Part of a small language model's weights: width 128.
Each number is 128 + 32 x the weight over its row's rms, rounded and kept within 0 to 255. Layers, rows and columns count from 0. Numbers have three digits each. The size before them is the row's rms in percent of the matrix's.

# layer 5 MLP up, 512x128, rms 0.139, rows 22-235, columns 0-63
114:176051103114167196112101065140108216153120078118113103112130155129100129131211116094140158139146103103143108130212199100073081136079157127139139077093146110158159163135154126183162131172150137
108:091092128157168121099134178113098109115133067091101146115179112177101125111074076134149153109123170161118134106107095110092145182114118123100092099104082157170139155100117136062085072144048101
106:073090056147124152148044170146126143151059160074116138137115138136175144153109092117124095117124073126142140128117156170098128124149169132101112184168128079105109122127128118072138159122121081
111:067157098088154160151162157170126109127108132078142148140140127190104121175164124111131152175157163161077116095088101170107147113136155088123065117099142206106171168113135101117142142083128142
095:120087104097128134091124102043129123092163141101136183143116179102058082132151133246177121085113083062123144100133114079191130162108142113105138105161132148069143137168092131083112170134140132
087:069170156090147133123139135158156120129139075155127133102219129132092131185110101094131124084191129117117127088149060060128156094120109100065096083090109138113134141088103141069125083117105166
103:142100113151194168134149083122158122082135118121164153118064116115164097097061127135099162084096161113141197120157092100051164111146206220108134082170093109093171122130125135136143183126149139
104:115120118162139115101155097153086131133145095141151158091091113131109185135082078157188164111127154100077087178079157090131134057139128174177155089155101171150129074120123126084125089125148068
099:115144127117152105078142130113098132095119143136091113170115080200115157094105143165166152145105134165069135101092049124152046091140128149174165175136173086149116156128138103140111162159143140
114:096071102140156187108095130162132122124120175144096153087134100177116130155130146083190113197142152141131136109133124158111124134163101053140111171136137110127115089076134154163127121096125097
119:123128131142128146115162103085084129152141135166167152118042181137128082172110127169139164120096130105123109138152128110129115131112112132164138104129090160148132133112176111145102148135162101
073:118087110217108128207148150208153084179183084121104165100136096113146189122078178172127093155171114111145152143082144172146084170110145142071074189082132126123135133121086115173146154109160109
096:145113133123139151150042080074112123070117128102107114122134121173149154161117137159135180106117122184161099100127101125114141111078149088159171136102182156137051120073130088152121123156154137
086:119168083109157123089147129160205133111100086131074078155094163145087116150120104154212142212150157142102105154158148154191097095190098150116099087096172184186124128149119146086123097138103109
113:123109116113117108095191112154156115150155196141118188165091092141098060083128185137094079101150155124159121139162118153120082156124125142168124124120105149122149081047131184168074136139212157
100:131161143093120094078153134093131082123171094110127119087090170168113118083167118061182142153171067143124134125142104100150144145131144141214102089077159087060083098182110114141198073133134157
098:094178078114085118165136153195133108122101173096129150128192118095157160154142051131106078094088116120191147128065145135087138160082144103079101211139160154152139144051125132133114119109143141
099:132091116143156069160188187076125092121135127112138184128179166135164155137062154144172138103081096095161189136155096167120089159123062143093121163129097120107163099148098113160135175197110085
096:115091113149144130142137126151185142187177157113132148135100120096100142127103122142136107058090111109126077176108099140075114081136124129169175154064174115176144224147181184080121105061117088
100:081124139179162082079068108169139143115130094161141132144127146156121159095129041135165129098087196115060138162135145108154142091180087122214137131103185122127135168147116124149115073170133138
104:070112127105142158129127129081156141098165139074065109149108197161132112138089143107154093138130174164072166127107173145149139132101091135150120097114115117064062156155092064109115167210111078
100:124160120121127151067141120124108088147112131124169218103194135145190095174110152124148123199168162140141144082027169124132158093186127105136158085100139129129164111105140187128135114114174129
092:119151120191167115107190155093163133114155098131128169121138170137100104207090115140170161089100158130146137091205096112078157102120078114128110106092059139104081115159143153165117142074206111
113:147126122199158148079117096083145103106105119117114148134154133122172135175083126150165121165069075148135133122091173178113141063171103128146124122159147151152162116153151201117102139154126132
095:147015146068152092138178144097106128099124172120158123172107098159081126108138123149110128131105182130124183134124099193131095155133098121116140110136159161107124179115200090157096131155156077
101:136117155183071152140115064097135128154127108121147099127138116115142109161102129157124135140128135104158089143120147143156122128202153120134130149100172157106085134179112067069090061154143136
090:072109091150094075076118074174123137079143109132066118116186099172100121116141138150089111096134160124165094090156118189089110106100182151142148082105141155107158133162074135167089117185160096
101:155081144135143088081144189124157098089147173122139113082095110119117132143131156100166135146164136100124122167143079129138143121174093160101148097141059086202120131087134154150134085066115174
098:119123128172153133075100080142120056072108181094050192093169170119080141118030117115109102130094127099087143150076116117159145153122129109120113184122132093108114151095109170093116133069136140
106:134113097197095132131110153156081067078150148134116146134189160149098157139095090108132103113068141107146150105123145192114109083112172161125085206089138085111139063084128118174099151165122104
113:110151144155087163116145110140119132139122130065092203083116117146103113168144086137128071130117193182129111097087131191075111091159126185145089134156123188165105089132130208133135082084120088
120:142167129173112133145146172124115188172087142104113157152087107122186099137093127182167150109121127154112088174121121119142086174204172096120179139122119135146118150134155108156093119145117112
089:109121171132131153131064100118164123128140140100137137141178116084134102135189112129136172142104111093142109157090164149132125074208117101144113105196122100126113111131089097192139108100094111
103:118111122106087152145145111069157101101148099148131141169141094181151079143106134209167101089089163135090145132107099141130080100145122095108147107148126147104132125102141117125126109108137168
090:127157155065117063144081152138144132117140085126092117138120078123139175098136154159134127089087116084131099116138131156191160121124108137119104157191107134153083096164153129114123199128181140
102:144150104119164136060168136100142116099122098081155217109087160090133105122108116138111135160141196168108200174092129085112150135096119073105158112101127138137157195128113159098115132117084079
113:106081076147132134169170117120058154127153119151125129090114056121199171123095127144158123127134191120115121116175139117107169185111162163170122185116133156080132131064121092080118167105182154
089:104201116131140138068115148106172168108139164122125110126139133147151167163136176082207120151138136071063171107106088104143069076151161113139146106138095154130095155113062162106123124100130084
093:146153094105178133104097113131118088165117107085084151084157078100113103146171131153070091140146141110141126132117112147114096114119133138137046147095144097153096160103172159109082133061140080
100:164134098130116120110086135164122137174076080096133110189096148122142134133111137088134158170142145127087082148184164171105145127101180107155098141133160121128147155142147101151098147172139095
110:185126064130179121099187143140085131104118063109134160115140142117203128111159151058129130155091114130168137151170144159077132172149148099200120118177167107121167153166084076133157108188110152
108:124187114125133173134088086122163185084092103125179098122140173155161165106126116098154079134170094090147095227120140154120123171116168173146180182113141111098119153123139160120115129088131168
095:102133117177042119176106153137145148081094106117129107072129137119079143128104124092159141113150129118118085134181179162141126132175052157157078174155159118111154067141129133126107134106082123
101:146136107138073136088065173101131106139161195108106092133180137095151128120122125109135116156121073130146175128114110143140169072128068162091079089141149148155159149125178153123130123086138181
104:170099096187150182147121090115095141102124115091166104083121064142093178078122087077137179089139125105122161145123157087133139101107125154160108162169148160122143159127112135047123189089131126
079:102108109198103103163112073195139034183185139112163111124140199139069160078129135141150096157157121088144162106162137153144170140129146188095131160112108147171120160125140168140087165112139161
090:124107107120132205150107079098141115109201077135090146169072087138148159147220151089099156152126173163147092105151143104133094162067171157090131109127149242166110092160149146122120123098153164
104:194099110178148123112153114109089050116117145113136140082121126105119165161174140147115112115088140133092143161085110126076141093126165188183091099091095176110111139107125064101078114141213122
094:128132085196147134150122151181204122142085151109099148110133158120086118136112109120146153152150128087142103124102187128172128178142197148111148150169074181123148142158152196139120150168184135
113:083066129152083111137125173113103167118137110150101095123157096138120120123140093117149187146157076106096072113127151163102092134170177196111147109122040113088142082136150161114124113080134192
090:122121148184140129137187111110143125164144179135153106134150169150106167108134066161154086227144102162155115121112120089158189150122128127142181101103171099129127125170105131126141151139102110
097:159118110185140123159145111122177153093182080105117176106115151118151160186174170143096086137167081114193115105128115145116110149100171126108109162059137155068120112096162086055119110110187108
094:112094148056106100093167130105097125152180128081162129107140096148118169159156133088136084114135078077103168125124132148169094141146095098186128065078194129105160138151116079136152162141134159
105:120110109112133129111130154112150144072109073110137128096096111117160182095086117099153126122152179155131148062143155109144213136086165112135112116126088178058077149115135085095117119112112084
109:115038147109162109183104105126090098109151138081079173134139148134106088151144171155145126169104146150126147158105108135133081110104136137117141090110174089157087199092180132143151103056076108
094:119187109146165155134180140123188124197116131107069124139125114168160116100129159049150116110154066145073152111110144132108121114189116127162098105142079169141099146118145117128081125163137153
092:159136124145178187169176127087117128141172169076183166153129110114139177135172118126128099076118112106135091086145090128130150146130136164120161151092135072160029134109126124115115156132137133
093:190130152122084155136152075134134078081138134104125167150155125121122097065160178114160101131174125104148076126089100171103048098176093115135147105115134168115076122164110159120140160145081168
092:108182127143155137102157125095192131128096174167161137107165134136133130086134131103124116134141134142058137143062158132116116199128112044163157117087087113128123075158125127195108133088152158
097:121122100141120148157137138143130090119127079109068080143105180135090101116151145132163173050185122132081155138195169092153129129176163202102130127097135104091115170213137143162111076148120087
089:121170115146177138130155141160167131129173204092121105118189111103161082096084173100118070148178128092143105162119072165180119096151139078116126092155132147165135116117078122152124128077155073
093:085067124099177112109168129123124133080187142133138100154140085081198154073132075082149072137116092116096173128157113081081077152165119120147173139138145081147152129081140095183122131177115087
099:072133129116129094093171158113180083101127120128145091112094184156097133120151144182175156174137107154137136093135113111090112082136154086161174116113089158134051146126176122173130142112129136
099:111128086135061138143101148098113096148144123056139115133123120160098156112098117145146136073155161112134136076060169028127150125150090106150115137130145147140153132125145124113128108155127155
104:149157122144100165094154121166084193149151125139110121082081110109106136084161123061126121124083120136147133145086143166156175154083138218113114140164089127097178131135108120154131113130085145
101:154127096146104151087118109106088148128122146067096152114145089178128107135119127161140152098128132128107146105089088142126073112119119135120092137165074160098056156093074099164097182060123149
095:100144097165179125103093101130098139074138100127175109100114114190080105077067150105117142155155171127138125164074137091155131131176129103093107168148129157134136120119124145103115084135119184
099:102100136134121111099114082154162141102147062135092128123124085102131111083138178166136169111055127100109179043070125114131157094187206128106098119140131101089124087179092118157157131074161131
083:141065150135130068121133129105135107145226092121111129190110102150168107112140127165181076108157112123101144103085108134168105087138161109129109105154145115056142092125079104108109104140159129
090:071173127130102101168213138191124146064126114143115137124136125181097122183113088137150136075125136139083130068170168106157139122135137115166127101137094159129168159147110169137146226105210123
097:137147103103157099172123124080093122092166115109154140127177062174161112179140194078133121134141139083161172149113076095147149144080108133087147172086108172152150117130132187108128077109189174
100:157111086090115196183066092149129107141107136130082141114130098119092115147154157087133157128141134170149088127150117102101069138133156154151089213153139175125142107135161131178149154112152134
097:166132100092110155082158048123112161127161089103178158154121146149188135105085188107128095170109131097176139100113086192101126122131089210159131167166081104144142140100170070073128062133139135
101:153103130142134129146133088107152092083189114089120148091149122117075141102149184151159085101129131143161082108140123116126173087092119186123134152123096131111132169125152166088103159109161161
101:127122127134178144107125132143033118114162071150104113110082090169117150143125130141137176162064096131154103048124060129082145124163182104176126148110100141126098143175115131161097127061125132
093:133100106100175131164158111102097135153134120132117137160130123180151138146119132079133052123164118147092108119149156147114123176094090167185150151127173150181174166120152130107111062172188163
099:116157113092157134074190114197060160114157146108126137138136111180111129144109079114146101134110130123105141112099115130147118106162108127123155088148157118102156174144092150151100091070145119
111:085054104125128188162128167119178125131084116115145137109138133127162115136142109115174128167152096136131093118105153202124115096086108093118071149110137095132088164117175126153142141108176151
079:064141198041144127149155136043204144188118077167088124178111138105104188131149105094093140084140104159132107119149111168166101153132116110150091150142160175117114157086111123181155117169112055
110:110145072118111148138074110163126090117118126074104157108102161148145150160110073118172101102120113123184128125133119122112121097067151073179110166108219055136159204110175105173083146120096165
094:122120103124176163124142075160126125075075140168052179096174211110176123102140126124124112095166160099105085102047102118186085168086196106191091135113135148106135119154133131136095092112135131
110:148037116101123148102163104147101149149095114090095108096189152127171157164125162126134136169189143149146125112226128136142107123164137091136115129081114116207102128139132146152157152048139180
101:105069122171120135067147116115108146118148120090109099049112104105073122164101094111173131113148143190161143146143112069142140158170095097158083113098127063189162180122143170131086147094164109
100:107118096229119127106138104095157134131141076114138163116090128130130149065082129148186111113124112130136119136110120147061076062120139119123143127091076123088166134119136153076116140075172132
092:130121115110117057139119047065193102124126069140151106130086103094071112158147178151155160144102159143114127135141122182113110066154160112099143098091123104061155139105172127094110138131182114
092:110143114117125153114147116082121131053169156092157154128125137156122088100089115148118063124109144178158126109125137131087174131140104141106129140139150148139188108106110069111101037116107118
094:149106157107145128112177131145144090159164083103148122127098124149122205146123128122097101139117117084091128063159134096179119150170119108121087131128118156094094089193127158172124100123116101
106:152088155140178157066100119181114129121090093067112109162137117117187144209135158165137103133147201090140121120106085190090172139162103123099130131094136114169097148086156121126133135146185153
098:173097102038107181140113075129122159088191114143165119122091170155109140096127144128117142148176149120116169053176151123117126106084085174153088137110113146112075139091117163069092106149102100
097:123145120150078112183149193127097172118091158083116078151100140089082093136128119131121124157110183136163101215145122110138142123128220193156092134083093137143111160148157154105129178172118108
103:166124122153142118044129125117096108159138184139106072113130053136106138131083127133133111093143169025116091160158132137104158194107189109145112135111106063100147116089164076146123114097148128
112:146145123154098113095117168084057136108146149096079104142144136148117155105107094102146180173182154189140094112150129122118125153147203143101125092095141120205120111175181109173104151170092139
097:099111133150094098091118180113144147129145116099174164158201129124106175119079133064200097116094160123109114148097119099130107133092160141113125145127159109090210121081124094107102131146097110
095:082113123110149086093110167113166133148129145090166158115119139119086117111134166163147107048183170056127153120169159133055134135146121139125117153190156102144141095142114159141145202091095133
111:180152077114202140100158125163178086128143070144136175132123110194152150114102141132140091118137141113106099118101108160076118144107184105126197145124198138132130138078030111125108095150143140
081:103099133066174103138098070154146115129100159150130052150153109140071186124116132099102137093164174059088138095150094103147118090117110126108100145124162187160056125126155156130135208120154117
103:127146094141094138117168138097072186168139162125192145119149123056118124112127135104140152149139155122135076149104192115123117218151138125245099104176101171104167131108124150094123157152139091
096:088072126099169174147094151103148100119169163132125095164162164127169088182155163170185129102065163114099169093078099135157116083143136119136095171127161061110148109183089132168128137119146135
106:103152095141184163099116173143124108114112127072205147104067122153126130107131083107118072107086127146158108113057119159116195153118163110085155184104112133167152170119118117167133156109149122
110:121190133153093128110128106181107117139116172096171138078192161134190136144097225114112162161149134130162110168175084123122097130122123153102189168092131115142068173096129136119047157091097127
097:096127110176141159172135142104183080158165148154121121139169132161095177153161139112158139148181153116118103120058132120100151132183157106114088132178069103170220124138140154113090127122174117
100:096110068121181141139072156103143119106142183093153119113139137163185127101145174108080091077134139083148138066189117058123075117129183134106150191102143075128042150174124180112100149128149126
095:160150121157078094140157098117192107177129110050070125104184127093078085140169088132102118124098121067154160125149119167153120093104197168114174135113107156085131151135095177130133156110115162
111:103171099155140111144076116119170052089123122101095101171149145145141160074096104177115120136140137084128098101097162152144150095173085141101083158138096186146126129119107113059097117104091153
097:133121088105076195110083098143147035110097185135156162147130150167100175156163157147085067158112146150132118122074164173149164108103142138193094152123132116086149163108112145096123172174130108
102:154130099160090184101142121167141173179126131145158091162074075126103106113117054124131134085129151092091135141115093112136151152156093128162157176160081141060193128162156133114114143181164080
093:158134126159134163138098091146146087144139107165083130130157148164106081132097161087125108192166160173151185121180101053109088123146098089118159127117055092145101108136179120167098123127151129
094:185128136106181106137114100068130114131162195142139102178104078103126120106127150111114136138063070146146096192093140160128116149196155141125137159103110156137176063173139107147073164099124111
087:108156133143135121148072105112158105153175158160130096019117125111121123149118127066147118109167155110169115131157142107107154070136073098115129178127155145167109093142132158142128095115129117
095:120133133129126174138164138142104066094117107115131088121149130136101159170167148174085104140145181113120179166125113104133116171112129098131151096129158083113131131090096196125097162158191096
099:186151113147154143079158107118106137096107157122130137103153083159145135118085151118163091103163160128189178175072116161076092150108144052143117113085107107114164117177135079137101119123115085
102:065124128096192085102148106098052156127140184080155133115152131147147140106130156140118100152139113113114184103131147146103081068133123155138032098112117160081108134093167100112124149162119126
093:076116126142167175115166128103123171121127111128119150173156152146130162069058158138110148120112131112127180126105074093153060092154114135198153133156140112098100171150118172138089100150147078
099:133095102097179155163097110135185104117120123069135161127134162115174174131145107113136115132129131128165080125134074126091102137199120091108140172093115105166157165102172125151095142161184174
098:121108075147108116158106196141135123041087161114093127172064143110143133192074119098129127144069081081192145100108182066095114110147146063125171179131148165099094196115100118073135187143184099
103:131104153122149102126077047074107084129183165134173079161161045139125124101152160151136142117124115126153162121136125141085146120231153091157100124139098104168155175142096125142072159158181062
089:073115116183131143149117124158159101124126164128099125123101160165111113107104169115195186147157221151119128216136139135156111125220144162115093107111104137141122088149166155139113150100107121
102:160128090144155112105121121223091110084162113080151177078147115178144146124151135173108113152142131160160160131114131159170134147155151100151122116176170181080116105066179137144139154171148057
108:142224146110179154139119089131163117073123112079141149110097103132155106076100111147136145098158181080186166092168080144182139084100133117139142150122116099070080169109184115093086157142112159
099:086129130099167137118189160153136092101104092106116103158114080147095201143123164158097149137154137147079113157062073128124182116111139128078116199116096099114146158131084070200103123135128098
104:098115132112135149179124136081103111138154156115070147084126114126104063159169143046121134144135097111183126145176048089201075111083074071136105180114173110148155155104131108187140105131075105
094:087120121128106175077174109107091116121178187091176193105124100122133120082147145170143173117164214159139115154175120145107124183062158162108143116087134127094157129175117089144109159120172119
104:121113123082107118169187137106139127078164145093138099075172190112169094108008158155177115144086146124115139081152121168146133121093159137160093075074116190100119127157166114103142120107129073
095:132165113097174154110078109097105125107127074127129154131088133152122164109076083160137064129100102116140179133151094178131149177103196171119166156139152142142115048107103134124141157109142146
102:178086083190093103096148141124106103104185116107126117174154188142138082123130192145146088165092173085105162157101136123117170103155158188123093144166165103108142109156140132118161172134155141
091:189131148127124072076100081108126104130120134139083091129081133137110076146194095106153117062101114190195091196091140153180132148098142142113156133162148118146111165161105189119076177078127134
102:135124155122133055106121104093158085154180155124123180121134125105166121110108144092103174160099113116072137156144123110112133095105124137110125126166158157067132095137119155158134121112039160
094:116142091150158080140055103116144120109107120157138162112148166142093111148153111102121097129096093199158125128131068179148137190126139103135135150119128077136114168121094115152148140136134117
101:135127132103133081092144106106085134064175121155071083121090160199153133073123168185077107121140189108110098153147078122157141187142110128107147133137103127172043162126123130124097109165143110
105:080138122134161149086145087190167121035126114100140126123145137113061113060090113166152092080155166120173093141134129145154121170158178168149196142097111080137170211112132131122114141120117150
093:144088121097110088125136090149122111170101061137169133062141115114101132110130130132126099111136102199115136091167090119103072137131106111168137093080138156132119121133185161161129091066115152
089:140095101125151131106113198113116048116121138115141207142131134134145097138068081151107093157160139110168148157103104086179093137095113121111094155047195099165153129127165082103105142169130084
095:109159114144138123164085098107109154080159108131097177114170175158157103134087109117139091165113167095067136180155116087100080161111104115148127114089084173182159130064163150132117184121142112
100:121062099118175093137171092108088065091114200094150124155131158128126103138079168127191082109082183103117109095127058166083130063137146148166132153126120062093111123119145149143141173142110108
102:137106105149136145089101101111106072156171127131068126089154168118114086143133073158126068134133183113098141223115144164098159163117156175138150116088172087162110117091134158111122143093129125
090:193108104165152117126122104121114077168123155173124143128172147133115094140134120119157118106122122166084197117138147129177151157073113187150178126124080084156151099073041157126096167148149141
094:091116136120175129125078093186084161138121075095149158121122074104064152199166123115123114142083057106147156073127155098147127127101137071112143157079138122091169125157112151146138183121094123
086:093132166160117106168133118159183117182136154084111067069159156062116142180143102118190139191181154172135087177128125157151181188129150130095091135150133162139079041111202150153142164105130148
105:094054071135092141107140094143117079105132099165148120072112070177124175122150136162134120101091120139139116155084118097142060077113173130140095123080140043138103094136129136132105151106130140
113:107103134177172181129080116111116141106128068166114117129101068152131132071140118165137111156123101174111116127132141144180118179171139181113113193072191110143152124102160072193141178132172091
099:125102093116096111114131109148128150069120100135103163101073153151196102137179130133130133146076139142092137057088072123064120157145111150175132147113088139160152120077176140150078211084127085
102:029147150117140096126159139089087127083154087127106139115128138111169176155121107184212128159112132073098093154143115160115129116121147120137164137122073118126079086095108145119141120107127067
101:090159123171106112140152165112119123138134104144161172105080148145105124122162180145218105150163141109151129143165155175084135128097131154186127151116164147121130120110171104191138160098095177
100:086139091115072131130129115138117144158181043132123127104160080136156135145097044095182123098141148103099150188133173181156112120194097169133093110114155166116102082198131099081128102131178092
098:062101096136133137157161104127211096120127169129150126120092130106146155112115111094147153161104178127121140106179114086157154099126129171203091143195135075120119162130078101113116121152135102
092:185139114147140139118180110168072100110107114067139146136063141112160139105049140150145152102183160131160110152121172146113107108149094118168136127155056123108057150078138042134146098085113136
100:136106120152087216150114105142126112059135178112135128182100186095107150142091156085154069152152111164146148093143106138134112105151106138119128201138132151121159126139119135145090089111123114
101:095113119159090110148099165138090122115163089126152170142168199112114079113128109117122165158107055140120101113104133159142113152161141132193097155136131106130154101152145134104091137166131150
101:110149096119153145069078193201079098094123149081141165110196130139153157128100131137141131150083150136102141085101163075109118080167136103145091084127170121154147170127052126094159140109100090
105:124141133146130122090144155136086130130136147142122148119152112142110146129097170100141124195100076107170078098078065098113145104159159152201154156136097109132127125122116096170109147081163147
111:149159097142161139124168050143107157085077152119117087104098123181180175161127127159166078113107086165148109086139136125083082089122129149086208181095153133124100126139042112112075117180179193
101:156142141094121134107154060148124127104141086052135125120119111112115161143134131127133127133120143139089118205134128139136054103151088119130058075111142130134143140126144101081137141115218030
112:119170142121114171074174160162123137186128114110126205062140150148136195137129059156134138141131129190141111108135091164153149080166170139081134147101110153116130133149120200160154132092121168
096:128110130110079089088143114099108127131154116095160150065090181142150124141068094103152107149147114081118155072113070138155142111119083187061169068106102171136108118132140086114097096152091139
102:143139118157093082052156138091127134141140094157118089095100140149143130160135158167140089135117162122092119157146122098115081149075069073119167151083151127182056099096175162134107142105199159
100:122160113175204116161142151135181127223115065120071139135107117143124153130143064135177107175157106181166127132178145145152114166125132122102115164164093114137145150067144132098105091078167174
106:159100095199105136115071114147066106157086102155146146196172125171160078155087083127120116111060135101139134100038136053085071125164188145108152143110122135092100120151108130119124102132168088
097:159135162075215116130188154190160107116118160144098062043084126112081124157122186112130085080152143141135144149164134102150144183133092149104120099118158145112130108149107105111177162179113152
106:125092147138122138117150154174169124078132187137122186114170159203150125187146112180129119187154103161162116131136080103091192174153148129110150102136095086156164179157127136161092129064103128
090:109120127125135156127122103156120091115152104094113119182115123115105224201150103127168165137145157180105170162177041089075133054157120122191152113144089165127113146111125084181144158137105099
095:141126112202120136159151073154098110160107139112044111090114127127152118178173171125101115119168196130132097126110151156101080169127183180087153130136155086116120148066092147125124112055181109
091:125163160087113078105115101115159122119163198115118080129129133108197126132105127139106131144113145087079147172075063181154177123118130111112138112140136080113071094096159099135115189137162088
113:140088098140119124161164107108091125100095151128105150096147052100152165128106088091129116138093131152090096186168182149092075173129169123182113156171117166137106142201139105097123119118142099
085:152149109098127081183151068075103111115105153132180134114151093121122138123135135086136105084091093157129128089152150110138076091133134106099128111052185061096140119102105128105183178145145196
100:113169103150147039090134122117102140182204093140163123142205132123135122119095127094146133101145145071106198089081160187130121150148109132113092128172170134085207131099163171065114158092144141
101:107059151116070079116153116100156160184220117114079152070175106170117145133097127163102104143119122115122098123110128175132076111112127176103146076127126188144076103090195142108103091149107142
105:166162106084050124101065185143112099175138131155111123142076082099067125150175131189127089148106127123104182140105140162099142204111206123098161116163097166132103104066176167157150102106156141
105:060105093181098141092090162133147124088110129148091100134112141179095105131125109156155178165146124157086112089151142088117127164154059145088153092120085110106131156168118125058127106129171131
104:112178111180107156081110085131124138114179170079114122110153164142156178077039160129166102123089142128142132130056126135082148142127156127139118173146111123110166158105168124112119095151130092
104:118118090187137154140135139133123140140104169092085095135124161085181148159131138169152194115117086155131131183121129171174066137171162074113136168177103123144108121196182118146106088059129187
099:184119115202185132109137162106089157161126111124098129108166136175148166118141103166153071118120120123137161094146143116140163134099121133132185160109115147100098165078104120108118086172145173
090:138144099148176099065139138107120074116127105092180140163146128083127102176150225152130127148137157099151127061136135065138169108086131109105133211105095090115146113095062170178108099159136104
121:178128117115183109117165118083094120084103151082108114196154127093098088157165143094163110146052148082066118170120168127133070179107178132139138183122157133138120125136129171184100156141131106
129:117096101086113157108174090089074105158134147101138217045093090134106128087132161152126076136143136164140088114156132161149131121111134112126157107132155157157132097076117150142088187083133130
098:116095100154145112207090112093127180134144173134114127190175130123105196125091109119134118145111170162077115139110139102099117094103150152146156165114100139048145119141120148177132096119169107
096:092148084152171088141166156137089152124108195111135114033108150107085108147131094123108126147143139103128176083103171148129136179141140136158087126115118143110163170100141048104120041158116173
094:138112139181129066138132099112158119105146132102123156149116136238077095097153156149127137080154128145128193128130149139125136181093097157205077127110113111092128168119131149094118078123149171
093:169089079133088152096154129136133155077147213099160166134079120113148110083137129096101146131152120090111097118119105177131145135130130124109145173128218105094180114119177155137117120120131099
094:096169153073103146169157094171078153099093110129058112115067072130105149128132118158166103140130150082156167072136144162108093120112126091091073097093100081109074147166130126144118106102141130
108:116127100110092146148155124136166129069153098103149167168160108121138123165044112147158108119162138124071116138144166073113142142144076139169153132121170080075143154168108086135156114154173124
108:166117117158142125152174099098130149141113133138163139155142167135122148139078134214111146174109139117099176097160199164130085119107127131130059141142176119192165175103137173155080150098151063
108:133160081190130086174159093136131139072168129133150102125123124172168121109093168156153153105098195119169213170130141168165166145137105137084116116162109126134108143177144123157109102125158147
100:121141084149114036110118127096102182096166109098099167115154108153126156141207057135134090147203095085120075152127098132072118125115128117138123060158108113089104128161098130177092115124150124
109:142060143113130086151162088153121124187154177095119126148145136108161140144092155136152085152178094101150105171063137170177112155169170201131129107155124146100121129151120148137086202153088144
095:125170104155057189150142112145138166115153111092142174128093087129128102089137148106134165079064133096161107105147141093142158170160116194163167171148121090095091120100170205122117114128090124
110:146164124105164065124088117096113133120177166111148146091113131131121083146147075121124141106100122171125147156054091135109123151090122131170129151128161172067153109134090127189134104208152138
104:161076118125083106147183097144168153110146116116127138122127174140116095133128186126143105153067113112130135066089118124111108158144095208146105193153130104124122187139165041127084090178097148
096:129139118177108065122135107089145076140127154071153151096212140114132128126112091126207131087070149096093152175116126154122104154129114129107155146135100093054117161106092136164149158148148136
096:037076159118130137094112137162129172148137088125113165166073080154123182163141129156087182106154107152080087097173086094043145133084141107115145203104150101101125136093117143147100157170082085
101:107070115132128118144124100115105115123105168100127139126105124175179105192110171094152131196114140081152178148095082074092123105106117162099177133129127082101163112111166102161171097115085128
104:123125089109139151095125109136153095132111109151118098153060143093109156135138096123135134176107074097144099111131162160191175148166110139168089090175109101127191151157181093147134092133146131
094:113115082172172128088138153156116096099133141114196126137127163187136159123083171159143090185120153108136113076143110131113122121146105073140086134092128153052150086117087165149132121116133120
104:086173117139155092113114144078146087145154125118173140166124142179146100097143157160109103139142129142111162092146127161132156179155167155120114217162120177098148064133102096110145098142119188
101:098149140158142090165151079078122128087149159116136180159113171118129157175161173156187171144163172199180142094124109076111137143183154115138172100162105214153112134132054109127115127147147118
107:109073158119120120170146125158129160116150123098140208111044113193124102108161166212171109197055070119101128115115149111180149132128125121129182135093137103086136111118111083112156146128126139
101:099124130136104133143097117139123171113170075152127186109149179166187160135110138140172125129093179153091088140145055065147084151125148056121059139133119159183107126137045150147126175100137101
094:085125092170081123168082163173114157141132160042156133133186119129142156113120127098094127170127094146193088120130124096134148092160171143079119134117132128107173103101134161148093146118143180
088:122111133085135204114174131116164112142156066107091110107146138111077133141115090107113078153138207076153127171133152125064190126048090188091104142175148066170117124139176140129128080140128148
101:142102117117181156185152121091116131084197080109134194116107184154049074140101087136151115128118162099128187146156114148182224156127135144161093091162098134138186134127154128086080135179102127
092:080131103079108127099187075073112091115121190125152198100124144186116116181179152143167127081136123053124095119090121138127130158160145103130187136155157116131091120123198052098118161138118175
113:134063144128110101125143099086207164158180142111122161142095104164109132105120099144116134163177103106157132115136178162142129084152160199124147085126109132084157110192118198085077110151149187
098:118128123130126161129111083062141135137194089131121088096137108151148129102107077108123122142178121118142094186111180142118057097172138142164103078127114127098151107147144106145087088116070166
090:166126131133120162124114103136146100117118135153135118128157130174120095168053112145148078140110077113154166077140138076103126066096119163112146134114106099123147172164155100167098117176103042
096:114140121159152079140073154118083081118154106113140146160082127155169177136138114140177132154106153117121080169187187122134174110184116168176152110071124104178123117179077091146128111102154129
098:141084072159111147139180088108150160075168121127102079154162186111115106119154192128162170096177133140149170109131157126128153142092188203098097073109125102093102080134184118116096143136187127
105:135171059166109144143106072164118089105147148059134139111159114103150081062116144174154061145114164124115126081114165171102102135122131167124077178103134122157079171137160126101098105120147067
104:110111103142131144159101178150169204131109082100144102087151159134084131082139168129137137152115095147131149131150159196135145105056166087146098108086107102104111190129082142116103098157158142
112:176156096153181177124084108133136126138125100084123130043174119096110116119073162135132149121074149144191095117154154131134112143127056125098068181128141109155142135096154149132115169141187162
097:178173103189106152118141068144075127136168116153106110093105124095122109138087161177132112110098152158136124104123125099142067105094146164047157126075116141139144187118135109159101149105184072
104:125139105163169121156106093112117124068177087146131123069154125114110069117123110106158159109150152128096110085131053110101053133131149109095107131098108120078073082096191151102087100148155143
083:107119165083102126072157105074110099134138105159101121171118130082050134200129082122147123099104101184137110116109118130140149169101158149138128106098124118079118156128114098095133137134140097
104:120156085154173096159128146128126154078103050137137099124123024151190143157135118085142108173123146129166094157111179119105139142086141176128185114114147120112133122100125167128072187145178155
087:104143136097193121161136110131110117127115128051125112152135106092129077133115176132133169116173108093098137087162166112102130129125137111146144099119091146107080216119167161096128119131060096
094:100080100124119179142153160115150073159126159122140101122123178104113120125130157117115134167117100121104168103142179133113091129093064158160101117132118054083114122166154132170115116041083104